Part of a small language model's weights: vocabulary 512, 2961 steps.
Each number is 500 + 50 x the weight over its row's rms, rounded and kept within 0 to 999. Layers, rows and columns count from 0. Numbers have three digits each. The size before them is the row's rms in percent of the matrix's.

# layer 8 MLP down (transposed), 704x256, rms 0.122, rows 5-23, columns 0-255
106:493512310501445493521471481571457403441515536510487569469520494533530583491417510525372417555548524491442463468517484553562524451459439573432437537568580497514555400508479496549519535445520472528457538514568639545523445538529516453447522473500512411448473446452433500495491511478514507557447513514529553457437487612392621538503514554539532411517552471470498478506397424531492505524486523523574526457401494466441454524445481495491508362439529522492537564485465512445432433533483528536540516524538546510560606452472501462450524526528541467459509485492445561518359492495480491549504541460428535494449555507480496536549491536487410468499534528595533480501522442487457506459474515502465525526455457492462561522458523315499490450604505566583465552407471508549524494404533426
086:566498535511504573516475383490451521467482592532521533556486513515479532496429547540584443518459435477505463436465469606561441526514479496490480553409458433494462504458450439478435486402474555488563463501498566513497495453535499443459506536524533540433543491505507520460475588646573480505535491535437499488558525461531557506511540482437481426547605520447471473520460577587473527535500459485539522547626481472572451474504504523521497450525499474380514505428527489494489492582507614419492369535512462548498518504557477528502554511549544500460546499492467451484539509536564465538492405568449486510505341551605471558544545460411489445403409567525479544446533498402500519446497499582504514461569378470491555518495546423515532461544513447385448453382423429509382473518518444
098:466566563501485579502539519496472492552491542517538565500530480498588527483463504543365470508557499574483622543482485469509425522611485553480475519493580568474551476509506488584452603407468485542501538499592509576640479506507420558505528510528452498528478460491437427506516467515437507550541499410424488586464444516533537449601521487513499481573484484470524473474400447466525490490630597498508505495522468468421490459491455498557445520502426444528535415530439449479445614415514511482534581542467492424565534422568459481477511461535513539477434444434494436552498550557422602472528441517556540537503480458485465514573472460603558419590501483452489489365454464469418511579566500479625498397459524475520439509560540483531544451513493558530474439571557502489505479557421512
102:515474530358443575575545490540525500494487536553583352484524524582520516528428531453511518599457460554573554538591481521528580549521500457552545469418512506538525408520497496544584527522439479389540571475387545556564577573474545484494500506561474475520463529421485513512547551429528558510402557494555426531490501432515504482487459487528586468469450486553441464418519533514517568470558502559590405531505530542471508586571451569499605535492489544500503485526490552567469445447513508482449519462459372508492485533504590503395513509443492473545543439437525519527515493484498561423463504432516466536506496639506514453486516478596436470404493420620540479458583411526513518445518515476517538598562441544506421533586490421529479429487477519528578511471496479454506462441521494
104:470502505425438515518574576504560440494487629505451487526523422576512520466521546496507562478436559506614542515517589485438585540529545452441502553587593414511544523449463466494493426462521481535566525517449492404466511409390461509510475536523500475507510522617451518583490425403493515521547503528539489442567484444508473530590514488535512530540473472429542508392437504393517477576528568497506485562462509409521390530506472471469576613527556427471500509484482429502455487516535572479495558537432403517541456458446456515405450548488518474525434557436460496563364481424447597494572471461482404471484471448401592539577417511476495474511496476545488483546538439490465477512536516513477459532452515490470462506463475563480433628435452528425502394513470496550536489436468462
102:381576547502505530630555590561543407463521474397608462441561532582529469526545506562537449454380546519533494397590496530558559470464520497517559546394504519467496563467560480552522460450487479436456493427484460485517601515480506478463563498542540458483411500474437396520453524558551543535467607487559459436467486506529460445540475439533483451505462395532462402446465484543543542478459534441454491623451507401442473469536479484480474541555480552468479536437415499585444490500533536515553531426443461552519406407503554480483497577462482448469465551475480539488476494551580479537570506471506534432473386478536412486451468527426625524548572486510534446473594431476517472511543519487555550525562480514524540517518625482592526497457508450487511493510513480577440473497500494
095:448435505591540484527520414494442415538487454515506477554445404572471571519538501504518504522487529586521580513536501399576499488414525422614509539494544554473495492501471432520546529542513511384486447593503489505520447484416478510475501474540499583519431488528466540474444563451462494510509518598513406436536417481566539459505438430595563470406517440545515461462463488532442591548533464582491525517525438495592432600492352483553558455460501428465552500492454461564494507552528574521539470439490473466501401609534522486428461555558535487389488503442543531539429440453385539454483533516545513515431487534509505566468449500472485422443413473474472508520509385452501483581444536548493415429556468487463356569511530517504490497522444446481493497496496490434604462531541507
105:475428449491455464533567441474531563457488524493582374470459487424524492509480482492465533499462493426449499489571459464467457557519581482542481498420549458496502489471471448525413460467500456533476535461547562501571593567533532459482511453528431507490496432472498458419458488505612571539368454568508494486542569449585524533511531485473436448505462472464488545469495490493471446470513501620506495416518490584562547399482515550572501395501492500423430547476496482463553442557524520545421507371388482484646502460509444455448502491450550418506476451482563513475540576461493527400401478514499459462568531492495527597581468527427541552571495516588485554520525553480464463522451527508526476510497484496492450600546544476486566591468517429438469465558536377502355585538412547
093:524577477448563473426439445626525431539508492575485519465529549473464562494450434538577573555481488516530433525520350429480496509596480557468532489422432495506443504597574548522412506506480567480466448497498516305558557522497538589522573465458384417467457463603539480474483570490518554593491538462549574509511475539477474517520553491431441484475500428456524572453498527579578493517486476506493453509476326504477493454557528535551528457473515545479420418454523573411501537494535520567475519507503574501583462525467486417468426493524542538425448506538537497541466472507496462562568503478462524545542534467516521514554449492447472636485508503473497522525492573465502409499481522483499557498560482507507477476454440613547497505524631570539536464411478506439452444447491472
093:568520427527520514493593535488464521416508493513549529471458485447516400564428440503535561512530548503565428512446466461419447469432525570414510521568489495505480478464436597602473560496490493440462482492420460420491590573510568492465478562513472554410578486424373515483475446535519458463521494556534528473408572491441417471481418500520474443542561476439557504455550534396530459437465541489476532432479525536452398587577535533503551452463519536521428476521525560498486440516548510370522534546464581574436583491511448457430492449477481512539506527492484480515564488444473465439446557497367490484441429523527446519439495444462542443480384526419525532480563469478574651401486454530478562514503540565534458510500465536510503508493485371518425435579537527438490479531475524
092:558491440512447471515406573493544420398495522509533505541452576454434498459485551505540517490426458515491505523438421606483548584470370507488508555578471406569451417474587537493479480566564521510463506575527557544398411507578480436454462499556488550461557509481465424608549451510556430531485515471555515462476521467465607519508601492472554486480546497563524471520477533552549469536507588365431534499509467412523551498515522499435434507541558423449491516535574501452485425562542502513502481501505449476435515434533530451522520448475473556485469536453535576486504471535487537452621479473486512502476516494536401441582511461559510492420577527573511434464514544567526394330469495500414545467545533419543514517506527553465532585481543425541581459542451423479538519573551529
101:538484500426526511494527472475421489528563515525499570501564462426575486566499492524479571537500533583512537525488513507460473450535530482471452547413359443455552520446520505515511537409482501478500623514440513470481429534452445496517513494421433451463563676564569556535413409429580491621551500527458544496494470541492556486466444590548471513502530617452414500458491484499454606477393517380473486468492498490537571424478458482447454504474377501465534514550507534509546470465542437445525589453574470565534448484522441500402587517585466433540450412468555518522498440519471499518463454492515379495480477483613442542465511519479471469517501549473511531430386454464424540513483505492402527488527531401569549494444545460451421549508500437436497448494507490422490498471486530
107:485514481569491607511466474430444446593502422363538545449564488510545522483458609447515583603479476564373476554544525525551411531486530460493546526509525482481523446511500565462439499447512552520505547518465509564438502461464540476519500483476546523555429419499580501522567433411479559437568539549480521364538508460529538496457453499441460492515498534525561520409438462457452454454405510457517438532540426452491470489556488438546480528501497507483485489546520472448453497479420595444430511547555457575533516442520443504477420558507488465518546489517485522530502421450491480519475506508482402462571517466491456397526577453555472544504599525501526445547466617371502497496530430405539450522434416413532442522566531456456464457489571531518445575542592430458396595442426521
097:409592490554491454505428487498486503432474559458529508482431547523490620535542472490431517521435443517551527437517459491542504521509538508436492461532409538520512496432598560531442511508471441444553525443504503519500552460467606521494469533481491457513568433583557446478591473500499485578469530509516481428442423370520485554536542502515455643540535585562470547555528431436478575465481585543467600512507623403490505548507513566425453491490524519568479528460453512508439530457457532455469608444450425533528567618465518508528449456483507566544539462446568474615480508401474500496529509500536563490543516427522411544513531495426474496459526462556571525547480507430612490549517449489428508417437444466565411421507514551524521435522497495548538442473514486485564430640454551
101:430590562534586530541439519442457457553467547588553580526492442449485469474557510493518527507468447450471404415555525462524557529473606567447458564542501441491533494589461536470516445475493516566513498507545546449485564503514465536480455450569437524517512429519499511500461479569433473489414393488527613478453486498516506530499535597449528536577522522460505469502504610511568468542445414410391444430623426465512528505495460462441530515508514540503528447505627465536491519524543549503504443540474543598551569502453520558501545539578527509576483534540498548458503417501569510528521494416568536374439424546450537561481404536521548461512490483492483553448523538492554517460495485542456613447423548474609517653470468526539489567508488480475489500489521523510347609514511519
104:498440524474403603415536546475509595473490623495509530576497567583452482455439537504517496538504480503459493451509518488509485494543514541469547512477457468598444467512565434475440519464510548500498489559542581563611610455490485510489513494590559397429529592508537493465520585524513568534506538519509516531478495532490595548541496541477586476589403560542500442519536475621469509538472510468439461492512462502461435591419544532438500448537605428443500460462467522497510505593459503501503432533481572568501567508421563451569504468475435452502482486496470528405530402534498434521425511497508505559477471429453426603554471428422580465483566489601511402482434498542533589552557554548417440457422479445534497401507557496518412503514439514474581499542504504590527538508425556
100:539530551476486437558430495462463518537482519534607442509549559451480389410504544501554446580515541520498508427431481464440544514578384585434612395441520568473466404504525503456507516466549460477475504574491464562391494452505483508476511523453553494523479499470480572517491570458516438529483532435429525474511461404531497505562574428614504536522487424583587556498422463571522568452529478511470490552503575573520473437498487502469446549505558440430386619498550467501511477405463465481491455466511538557438478518561578623528463457411541430421598475629505503519544523479446462464508548455529551562588522447456591546421439496518496529550543473505530580509542444515559535483503484455534461454456574505545529560466489424489545486557470517552440547479533585527458489527474483
103:499435481512515411554467515527479496566559510546535540516526558382447518546504508436552510504519560444481523468531465457409464389506519440492469479465475513377461563532554449490518461549460534464491461581356454373534397462446426545481463497500480547473459529559419498497583482557427561453570461405477405502433492550524556540514559521537518574461519448518493556486386513442548521526550668487561499544460510510525502474350479547499446471520507496534440507483579601441470466479550635449551571460508545464585513509507530528452487427495469531500491487558602567543495530459480586527502548471466519462528478429504446452516468559468576489389428477396457542489554494524427493509520538459476503524506444510465499529528528521558466509502569407504534541480525510428621530571491485
090:473479468480584478433584512515504441505512509502515464406439480423460514462506511462541491505563582383505477574495408474428559495537511580412396434551533444484471561486524454477457576397482585527458457477577547443551493508547434493443464385466436464551575395427397489531422540550519529508438507456456435486516636471475507436484515469486510461447424579534444566592496471517582520483529462582500515490543476513539479467458523474464403506485565540492501460485560517532460522506513488517530495517548464511548540618575588494353545468489451542529594531476576529553512457539592528520484508416451484539485503438473548515491396507492520593451481527459463466519453609459498498477509388511445519460416524556528467528452615497492579473495449491506443497561525454466590532438459492
# layer 8 MLP gate, 704x256, rms 0.124, rows 6-23, columns 0-255
086:433559526536545526521576489522493483483559463501471557497477501639506592466534437469510519579470464470524530465465543463451415503482351508554477488523504533440512506585502533527504459451486504439432556380538510613472482514531504448460518551539514502559451487454569510428480453419536528520572497591511505525409547555584498458436520536458567477440456493354523444437559589482455545571392480571504557495491483461468470493495565669484513480542441517466403550491415611491490493485548502473430508484486448519570507448488527499488403425490515505512472528483487490537461465491431462466349508516476524540450417623435564534461500520515573489530538500461437416485488436527488553518482498525520474516434501548393443578434508510432489460591583547517504514471580489444449503450421529
107:429410568431464558425478536493554505509469453532574445496395465468441462426495540504540612529394457479447357506526525451441512412499572463447576557469495488467561443473463429506519394480469455402493583506580420477581514501458531481491525542438584470495501492489481392543422546529415422450515555536534557450503535557499429457482497493451599530574545533508480629541495462533527505512487488528556439479453555478528479443517492376468434583497495481521506497524531516461502517547481574504532565495607554480520580527478490505499498525456512376500584494600457548550577452583538541536529488498511532522469478524553489538493523481553570479527506605511469473537483507523603522461478501553540474417558535495502518604519510573570570537530498526512508508533354384533503545440542469
102:472453500487513472526505490527580433524484576544502520476519484590470462546470479491522487506494608510512506534448564610557575487529460499552548436453513493515526432454442529459431518542454483419475466491473443529554505505491542429423433387487512495414514571508521443463508574528389526458539478597499369400466504474481458546522383491496586452483516494514497471496554464484566500438537550531475575507442525469481497445608478469481528536468467534506483486475459390575493537517566472583478526444515582470421435456463507465513545542429476573472461509472489550531639539442481487449450531424507379502506486445496540546475473545505473573499555569479492536504540591592544522430572501550436398461613363488485577517577520482603486410478513573538572555531542554514558467549592558
103:508432478508480532601542528466484561472483403660525457596546515530524481487537495474395568495465519568427472557411448536546459518459552525484527579477495523499463502555429468545506494426437520570451512598485463466483514511520481501544490599532532515473450410512504488493511540441554500455429488540441517559531600506518476504442454504605558507526573480470463536456631489580557531424512596447520467505528400562519468493369536448481431486540573518505457518474514497554494518381615477494583521476465465562494504534510453482509410440424552513420529454465535465527505509496484477460369519542525577473532430497469554524425507573517479487543506443455493544451553569458471452531515484515469452361613538426531475493461491441518501429594558446557477485453606565536512557535577503
102:515409524549459499491527515539496511507481523513539464593546373456498443462483463504582509424487467481483482585517523515479516556491596477566498437544442513452502536582545507484406385508524525510590529527449469478483527474509505607528455496407496402538446531496578432565491486480572489554435532498572565464576617495387462465356586557490573504577450524438416510497537649487511429460395473496433526448497486572558549496514433558553527493503449556465553488482601458477435534489529466505523485500485519505508520573441496588551551494527500493491555405422509412505500506515544493536470430509393523408433517454470506505458501518509496571437495479473552530565509560471476578464562562497419496388557495425421510547519549539573504450494491540534444601422519539572489478455498473
096:412484424457449486597536511515462537537495559441505475439436515517499511488428486466495526562511529527474495518469493501579503601511475470538567501493568491562433527505479508452478496496447476505521575506519514520506477446602464366475401462475448516536444546491532511510546561530445477515625515517522491487581594517532479466500554497486435534539548521429483550400515497502536432569433531433432604385478443509507560545490451494538432573517530535489507596530540449466501459487550547490477433614531493491404404472402470555459482494558496494585510526447517565545565551373578527539451478526497466544389574458503418471478437462423442559529394431534424393402521460458491593488539542531470482520546463620456466558494492518555554495547590452482514499543599591504437535501449504
106:458491567477506603458528561467546409408475568441491452504404607530501506520531516384606440476559515525419511433430439502548540431599628451476459474551564599536571507487538439467510496521481461469489484570426490584407458514434397397541564465510479540552488539535530477479469517584444489503509486527486475505523529515490496431514483426438487514500497489476546540603492568484497482543545537518424558629514508532538535544489543413453428514489509472491606498438536413563533502488516535491512432634525417551526491481567508502481484560661525565535539532492517504464507469515593521475457451512553502573502491557463629515446464583562542488411540528442556579614519525542479449503565498485411525432536538496492544490513508498461520453483457519502512519545497590478446510521477451
097:483550562493497557540487454429575408615468469520603543471510538431570550515473525478508576563420524445498555514531496558551557509527451489482550414420456487464424408519545546534540485375544492499491548536547463472527500587506436527519532514551566363461463524450563487484458522450482536487440452504464540554553474503554456520484599474501396464486521482414440486498444499573451448485471478489561535461542431472540622555505453451539466494573466483450536502464568596517525519544562475504410492495502515609472505506523513655490538586420498618536480488519585520498506554520574524444452530516523589481516541560532542521383482523501459573534477527472474525541568533480529415461501485547446442560606506397558585506516442556459451504555463520508462525463552441488550464583417427
098:485522471563488575489471512477559501491459508456489469486448517460563475469417544428522572477533437465535481555430589363424500470455458454601417527517514477482525486488474587528461483490396559416472529512587483515508492515581557496460457493537434560544453548582466502451451490511479516491535509454463518469563465467469597538505574483544564492495531445492506562522525525639469513550467507540524516489506536433501498510603422541524472502562543469489447521422525437508457488612579508491614578494484457534494444395515475493456494483452579565540419494510501489474500460528498535465544552547457523554468532498609450501559623450528456303477523345491684485521573430479569569523498531443546547526470496504539432533474421533487498525458509516561488460478537516503539510482606528
096:519575468584530512369492526504556530520589458538514535533500417510484455527531435475426533524642572532589568534547523488406464576420465488542460574582507451578499488568402551551533557476503499514490513554452480487496514507589592496575491564491499544539519452459444483502356443473462550476517462442538509465514512542520450503484532437428530461477489446502555473548409478527516500558501513570526389522480572440499442577565450404444428505570545595473537459503495577485570523535476491537559496521516521527561516545504513484492473587536523448450540474506512633493417600475483561476511453447446501494462541513509502451555483516489445434505501639459553420564480511537510503586549411592494490483559557480483461343471492559492502528446483495426521463419520539529491537521409418
104:545558553474506559594474571454494544547518553467482538454444495530469521529517576493462398436501503480432519446523422453500474464482476497533517584480585509487522441540560522551530492541457407558503526606522453406527537455453495471499446484441560511444469471562468506430584544470566398460493487490404515405395455555424482399486503489481481525559479489507385463485458564514397521631572499574511556584458525557541478547554573512481491600435558515500437478462470478428451414604438492521489445569511493466480585566539477545343541474561452420503526485478535510493439485483432522560459571434348418455505551537490476490463497448501527526506516501501588501532480470559487447475525498555485515552521389495517541558483542545460458463526433524524438512543549502481456623542512441
098:455522567445484526410441495476496539518442478489438523514524506447531532558433541527524487454468470506388445503564430489575537575518514489517448553535487542528506485492512511519553424480529521512450447510511531393521484465580414582369478474512504450504500456544510538551376553457532496483389505466509531517494477546578523480480557590452477517475422426412537422492453432547382488448447555562581462439467430515371497445430521537507455498541515487460366534456446534456496477484572631463595490519499500494538493558470505489576555558480572530364519466537495453495527425482448434462553452582434508478488465409532514444499483464406532469621503429404558494510450485523484458446515594550497453466504402570530526470484480467558546491489540435492516572551510566443440435552538449
092:559505500486511482507468587460466383482496484552446598502620434410536591535542509446464472468439443436517549476565488566531401536440398472460506511429487474497475453538560487506567462524522529404606474563539442411541434468531500528503527500515555485504532481437555520498456604559474536409494493500485615518489484592497492552565488528437535540587495450479508453627509567551472453476481450414511466432446436557522536493479456415487554480491479585427499467533551599547532489596582635545421497517464466562523449491533536535441545568486562458596428482480557429480464500559566534474533545485525507474418437456518524537472508455476480470521489541579553501451558534483445582476494461576500436483542472430527507525537513490428488452578546448524485559427566458428406550435448473
106:542499591498460509547446508521480425534481451535464492541459476578557471409552513534441465509500385511530476503492468506526464529523564555559543561566523445488473499619570531541467438477499488463533567463469494541493468509496409348537502510494539478449434465405600451554417478454561492495624562431545433537504484541489456475441532512536501514579499452490454480417536564571499465589561500556521469484537475494485442651562483481452502470492387464529502432479567532525519510520536484575504481482511498528521493546431513479569557488448427459603438505576562480535506424532629522528498530477458505605491482496464439504461424409447468448517514421464448551502490576418498458554509520541567472457451431434526441592460514466491523457621604519491608591429522451504522600503461501
107:398479544550508450507540529503419503521465454520500513495468593450550516591547514501434488438435512496487503490517519492574509574505531473469484539481509494476450537593541495496474531437574464569524473488535487493525469499469510570510535456582401524528488480575472542475556563509475490486466551518421434438574494438515462447450479446478511590537522455523462452501472426526482495462483521587508509491597521571542569529507382498479550383516467509538474418486457540554490541506527516511665478503582508499431464557502467478569539582455559449739450403461530514535594495462386525498477533512399440518514571624453539562530545486471557561559419407445471428495476509504526530498533521477477393634472535568459476555436582488469528550555495546492478482500532539419456535524480521
100:512535568524505535412477514603545424473535506488546548490543523486551444533466533542464436508484466377413449566511518386448408519563496490359470541512463486471530518442527457546522506478495513481463386579523565502461426451596525575423465555598386460447494477429528487455535461491518478521507564528563526527526520527491459475480551525484570422493434597579486489364497495502591469518472546427553498471554505423538538509444579453542516634511452480470453539600527509572537446496528493505512507482571528509580561509527385500486558496493434456532486551481480594550422513520539522481487508477488517433378505536479463445488458559430433579536526499543578423540524529419445454517508572553461520467534518537629510510506513585499549545456482543506505521539418509506540573582421555
097:485535480590558468479505447491524428504433471467592507435530474561473500447464488517437464452463537554442480454446566497518537504529565516500494474492492485519393516524483486444510551495410620528509575467506471539588430496326466471459541528543571529586473472424436507449505441512527419425371506518489435463480499464527510540503554709524503452452524508514568490460565527569516467427502497427523504448450424447552435479479556491510491486575496457559491440480528482549540514546550463555547520448595407566437533500538485504548453502511503507522554542556552437486465615563523498543453494554419452520564487498479505565464438506543464667400450425489501481463524555426448440479521492465546485540528608502480530501500518454440565431466423441595548480436484491505414520559469469
095:548500429480497509458599492460516472520562548544529458545548461461461511522551546470515458450442467485475448514477515519426604465447590543493519448523452463528362454559521491516487515492477501514511510550434525481523496510398484549453472480491428459530525494495571427568476466532541459448516470442430446540409528473514482502565419457589516510453624543587500566454461514538443540456525604502490480373412568435558468482566512536502428482503537477475511459526584419541497606452555424510449497404529599540484577519558518539489488422512558644513578498497538408463491486507524503535472545462425574547476616449540511501528491587523570562492457552520469552486456546483547498565521492503446561554533515559376472501521522528560589479526539467533386454567389440508507612509550559
# layer 8 MLP up, 704x256, rms 0.129, rows 6-23, columns 0-255
081:453474507562529481556473522561508514617466447395453521561518599543492519519500407465455533475539453545525553543601570505467444523480473467481535515589581430580475543486484507521549476530516473513530439489464409520470510532448495497503508542450433466478565558455484520521539500480395515519640512554603449555505507430437475563505470531510533551480456440534558492454458503459457454530503598554430502458425577454445435571525511532459455432509438542609515504540480510523461488422484447493391504447462604501460393449501508485576461460436477485548455531401454600560464470465366549491563494460523512540417512462417469442424498464498499527516439438494516493516478502574575461461440526459552532419471559456471461558491435501424422520452544617531662513504549530447547483496570517
101:477555550512420516490480478508534510574623578448447464525518485405522429420543434499587539477492514542541481523458480477560428451491520523457473568451548465553425553552539450434486503536473486522601460424551613548467509481339497476567528597585531499526430457438561551445554578436498566507501554502487451635573465483495513575520438433491514526472422571482469572418443440553510530493457481470408491455503465511499443526585593470419500567432513484473561393441491496438537489520483454528569477441509487464529505543553580518501463445528565578530505488554540472489480544433402536539462566545442372505516450467410508560507449518498549446477489435447482509483477507524486552514558528504487515523489461517517424434392572553550517512473481474525442517457468497579478597452464613
100:535546566403470517492538477506535516446452410432586404460470523531559578539544540483486510499458548522536537503479514501519505542458520497542566607519492483516571519547488470526550486510430428491540533508573601467591467487498501534557569555549543526483518473459582557523419538470465496508579512455418561413520476466505497549488554616432557509459486565548451473427479444510569383490411517458551425447527478454484538534516511596560516478413544484547483517528461471454546487438478518481519516522521445432546456517507523550380381400500674523479529481483487538478484455477573545580460407491497571555524500517476466506468458395476549398373481432460464561443416509569537535499536489442470583543386461416514493574579512551475527544551437437485500485521479517461548482423461444
107:524489463496551503478490524456538430484492488519492552519584517568416480517426415488507477566467477504449572508460496549467555547461504420464434610384444470494524499457486460461551579547485516557511483448481511448458459489513400466407546500582539507581424472502390458483414532564522514591498449563457465515420421494512459553515480539447453446456580512438556509524513515516533546535546457453466483471512434519558468425650516501490492476515491432555519421444496546449466397595466492397417437483499601466483512417419430493515439472511520550448531614443523528540537489426474609528397468440483417595444510449399463491526449564521587448484528428478483524439495417560493486491430448522469536477474441503494458502415565491610494376547549457458454482522504483486538517519467493
106:417515473449484597477437508429436500413580436511541480493553501572439544446534568509480476489501481567597606496533469389525614492534495527435509541482503523484481457490471449543571520420507507432476536537426517505616523569426537560507464428429501503511540523493478429474508407564457483555430431516557647528413583488445436517571438443473514419589619556503501438466464497475543581475560511511533439536490537490516418452470488423497487503565549560476326462464510526424466493469469560483526447509538522603445491527451434486469478512489526427556550482495519570502482413511451532487542482535494492551510473443520484629486477464396456445512471494557527561533510554472537623433526563496489418560480585575511456498557506449509494482447500508539475518475484492572488513537450422
098:478481455475515479522520480524470559478509538470512575492622473476507507636530459520513454532545589452582511459466455469573505391460560509521562467592510503514424588537531475553546494594505528481426526523469502580562406492384572460442438539585561448509497524444528513649424487480503479398543497502503509429555527550578492435400453533559594507513443464465516514567494502442546484569508537490438489463504500505466520465520459502426451532564493560497662548539460525581418503471570414522491467511535451466454486508556514514551428475563570502526494493482534558486503528455468519527496438565519542497482464448622450525419554502472484538427503494446449447503487511445505577405457435513519490430522445498446565546599449528562525507574598517372567503551518432548459564470439503
101:550443404436506480531662482549459562493480516524504521520504470455524424500544469521465530526442565525424547512431522439492538633453532480474466500513474533445649492555507480574506485437449429479495469518489501487563479479551451502534516433407467506457403477546469452450522468557510542515492484481580566421481536515513459440458576614525413500478479529496511492456433540512427535506482461596469550468412595524522565494469528526509460434508429544444407539476541445461415499486485651474449611531427574492473543589467514495475493533466474494547492496507470540463511516531562483476507508504493499550564489524525435488503383513413508479497479520631639491464453526459559487571361521479545539510541432460440510613521431505554538464489444489444376560452526476447469553451473531
096:501504496522478541580532463366446433427518493435555434501441503558493430490498533513417452499450484496537440520416531541516542554486504458421567433494508553473543503425522414539455429452410470480547554460445467528540458532526532421439577522580511517535411441438499455591515455437427545523527503552486524495505492528537475521455488522488488491498507455505435407418499554450466476441405417521462551520503504567604544514474605397521530466447503544650454582559522464572548520516499457495463441425492605503444538517453462477469575586369408511575498478435459420472521627514483459586486512530463514449423414511401440475525496467549457517467456518484428542442525474547479476476497495493463515537434598415471467526485512485469438545574489463547513515548496429525596415520472450
098:542436567469475494459619527417464510477500530521533531496449540545393472518461453595542475567494491526431559554549545393410477462557525407356551537545564536532526509405509452406557393475404554504561494489484520483549493488496454484532554460481527479483531462475527483504393541489484503502446445435492592515507429564415515510339443558577465469515421467525487547510465470609513410513479413651501443503458448480473508558469496534514490525531471516473473606446499584535542601516524529544472467509500529510532416531582480482571524507470492501549503426501523521556547433453500488525490487449499508473478493431571466528475530501563489508516416476443536587445579551493473517473513533488443506399496439533484536635463573586518483413489475518499537502526557542597534469497562595
100:551527439493406465462498517466445459492493504467415498524501505467449576536514550515496476546453536512535458482492520494481399552481541584483569528550487486515456520429583589520558585461568477498481481490459478539516512567510533442432402533429508425563552610482619470442510509572616508517555466473407509485436494474594482541490557483526351468513450485577479555479542413489458509506512463563572507415530531539480727483449537468445471439536520445456502476524583444534503556587397441386518519434536480565459455463465465499534502478548516537508604505441463555521519546596511457532557547503397509442491510568517441534503568492469498571547491546510561470503515580468360486517440511524437507432473562469542471514446481467454425480510488540496526420538478484527560479560460539
101:565537468494487564517512463609403578503501531462463570535508504464489465542573556496471462554519560556529468455535483446448524439463413471591391478548494488432504544454528495497520527405539522435586567557547452483584474489453502427497526516470389539484536487505543504538495393544484360510580553538451584522432533504430475485463522429573362428546463473413509465539469519468479544500549495474450529518500467462533627376452416510567520584438456481501536419551471457510522573524524618538546560587527485548520450510539527415484432561517522482582534563513512530502419486499547468548458521447437534452505459556535541493543496481506461547529571466491485549485490485555437545466514590476507517542471469494398608450520510532485467602552521520409433481530482482478400595468472588
105:499523435463502564592447531440459542459508496492492583511569501434479558502538441562526564522497509517528569471463510545562413498559541476515496499525542559563544464486566474589554543579541499406517462439498476533485477565513440517558415484492522485466478477520522542495537496455472587426572474513547534457525555519365507525524427373537488443524435494484499477496487460460599624449492519474522410536577544437441460487524577492483444493536556465504487456451467426511486443489452470493435549564552484547498524477420399445464474623556513467563431597535484569524440523439570463553561413571458505491448548535558452571574569397415567598518569540476426500521535432539543443469526542529533428469448498448485596477578546545574470499459578562428515495520554450422507598528473445
097:492564546411539512421494505516496493506447410545495386604520453468505530497425573412421448409480446498463582498455537486518464549557548534473499458457475567438464545459551420393432497569555512575408513443474434532523542373461452532492539479565518497471504442421436556551517463478510475526425472470606591448485518479360418527520422489455533531501439516620470489463512467506458552457450419532504500555507530458462506502576484504560602542515530520462483546509518499525514566428462519485521483473505440462486428449529531486534629403525592689521522508559479490482597507530529568569510471476438516435505493457478476468474459487433529508459564451473541488522472545560483509494521519615456436569514476505504520451450586533557449428436387459533504507480500441525517458481472476
099:586486456512488502518436457471592561483387545571458526568444525562543396408501579433518427478392444428513478527580498605521514516442492517589494475505531461585498461539438507589524534487607543515530470508509419491589464575530601481515499493451621534470590516409521440512467418513541468505523471494478435461555568482610505471549508536462547428464575545573422571483487497583477506516473471501562480488586505330452440496478518461523532471613466463408604547484574457523505501574572511563535459414397525443521562551482554424553553454506530537465456544568543505478509458478515538530514486451435451498513517478494532530511480544442536559523428493431505445509501472419452503487490526511480479511548429509546571582445496558530518591498522518491471524594438499457519526487497475
105:482587423544534544410520469430525547507546432436552541474554482476611429592474548495418531539447533618522395493428484551531569442519596524544467476481451433475473411518473485380357581538423505448509543545536460541578533527473457522477461551526468483431534510488404425473522431585546485529500455461546479527499525489517443480535511404507516469468507500486511495562521522533468437467484501531514480424541522523439479528453556463582525562491492497503503504520547452599539568515478472482482604604411516484580496517500461459581498478509530492495482524495366465546494552500499437478518438536381470480521493473541478541477518586528541413471527575436463532486462459510519452567478497509507411570449432633400551489442509396526496512442539456593358496520523464451432485461483478
102:434526489487574555485481537437508514508459458491515561434523480458513412465535562501575533535447525573497449609426400481428579532526389481474562567481543512492418638516502457513533544495512480488557448464435528440475512408437555551516431513507477541482484554473451484573454468421441559548515539465481543485461457437535462399452542515473567466436488469547535527440472532513399517484568562516449516513592543487538451394468448375455509553496604542448539451518481546429514403483469505547536418484451515495524450555433509495562428513461526566406569558445477555471439489482462446389521598548472495568553474476439474472545493539477494570484504570527541445570468486596520561549514594590505555480569482528519562581483463395521561531485456535545429470434490565491421528551464464
100:533518527430489508508422540496489407552517492514440395575469506390475440342486486525568587490474472390550457443463547454459529586543396553459516498501389415486548505554545523657516499434485515514486457473473439412526500500453461449499455534478556464502415511449569556547481472392509592460514487517587456434451563467427488575527503535523438512509541562471552478515516456525538524393505485542599506497487563471517490547494559507468504532499536381493544501481525543586552457524467510513450493587483469463496495555503477501569422464593544526588476497482541547504507394536486551546471543549510452535544529516479508532571595494440510472515521495524548427482354517554588470566439521581558503479539587483587569527477585510547442456424469521522506522515561568512547545545481559
096:500583469637468473540426520581553578530471570528446438424535512477454493523536488493498508463394484596505500545518571518601479468487474489432515492449515656521497534534548505535456520602506494543496525431400506612509384480447537450567470610555591452523501561510483555493541519500560518558462490501481488477493461574451551489589541532493502484473565452500553567469517504576532442480483477467426527528477455529516555534618469489490526485512371476488422463472503527490458427566458514386499571470413452536539502406530426469573418489490507540498423405520506468535403585415498458488441542582507431475441489476508412563544501483515491437506530530508563520448497397561550540521504570551526515487555464529455370574543490473595459453484499487496489453439439489491457522549547547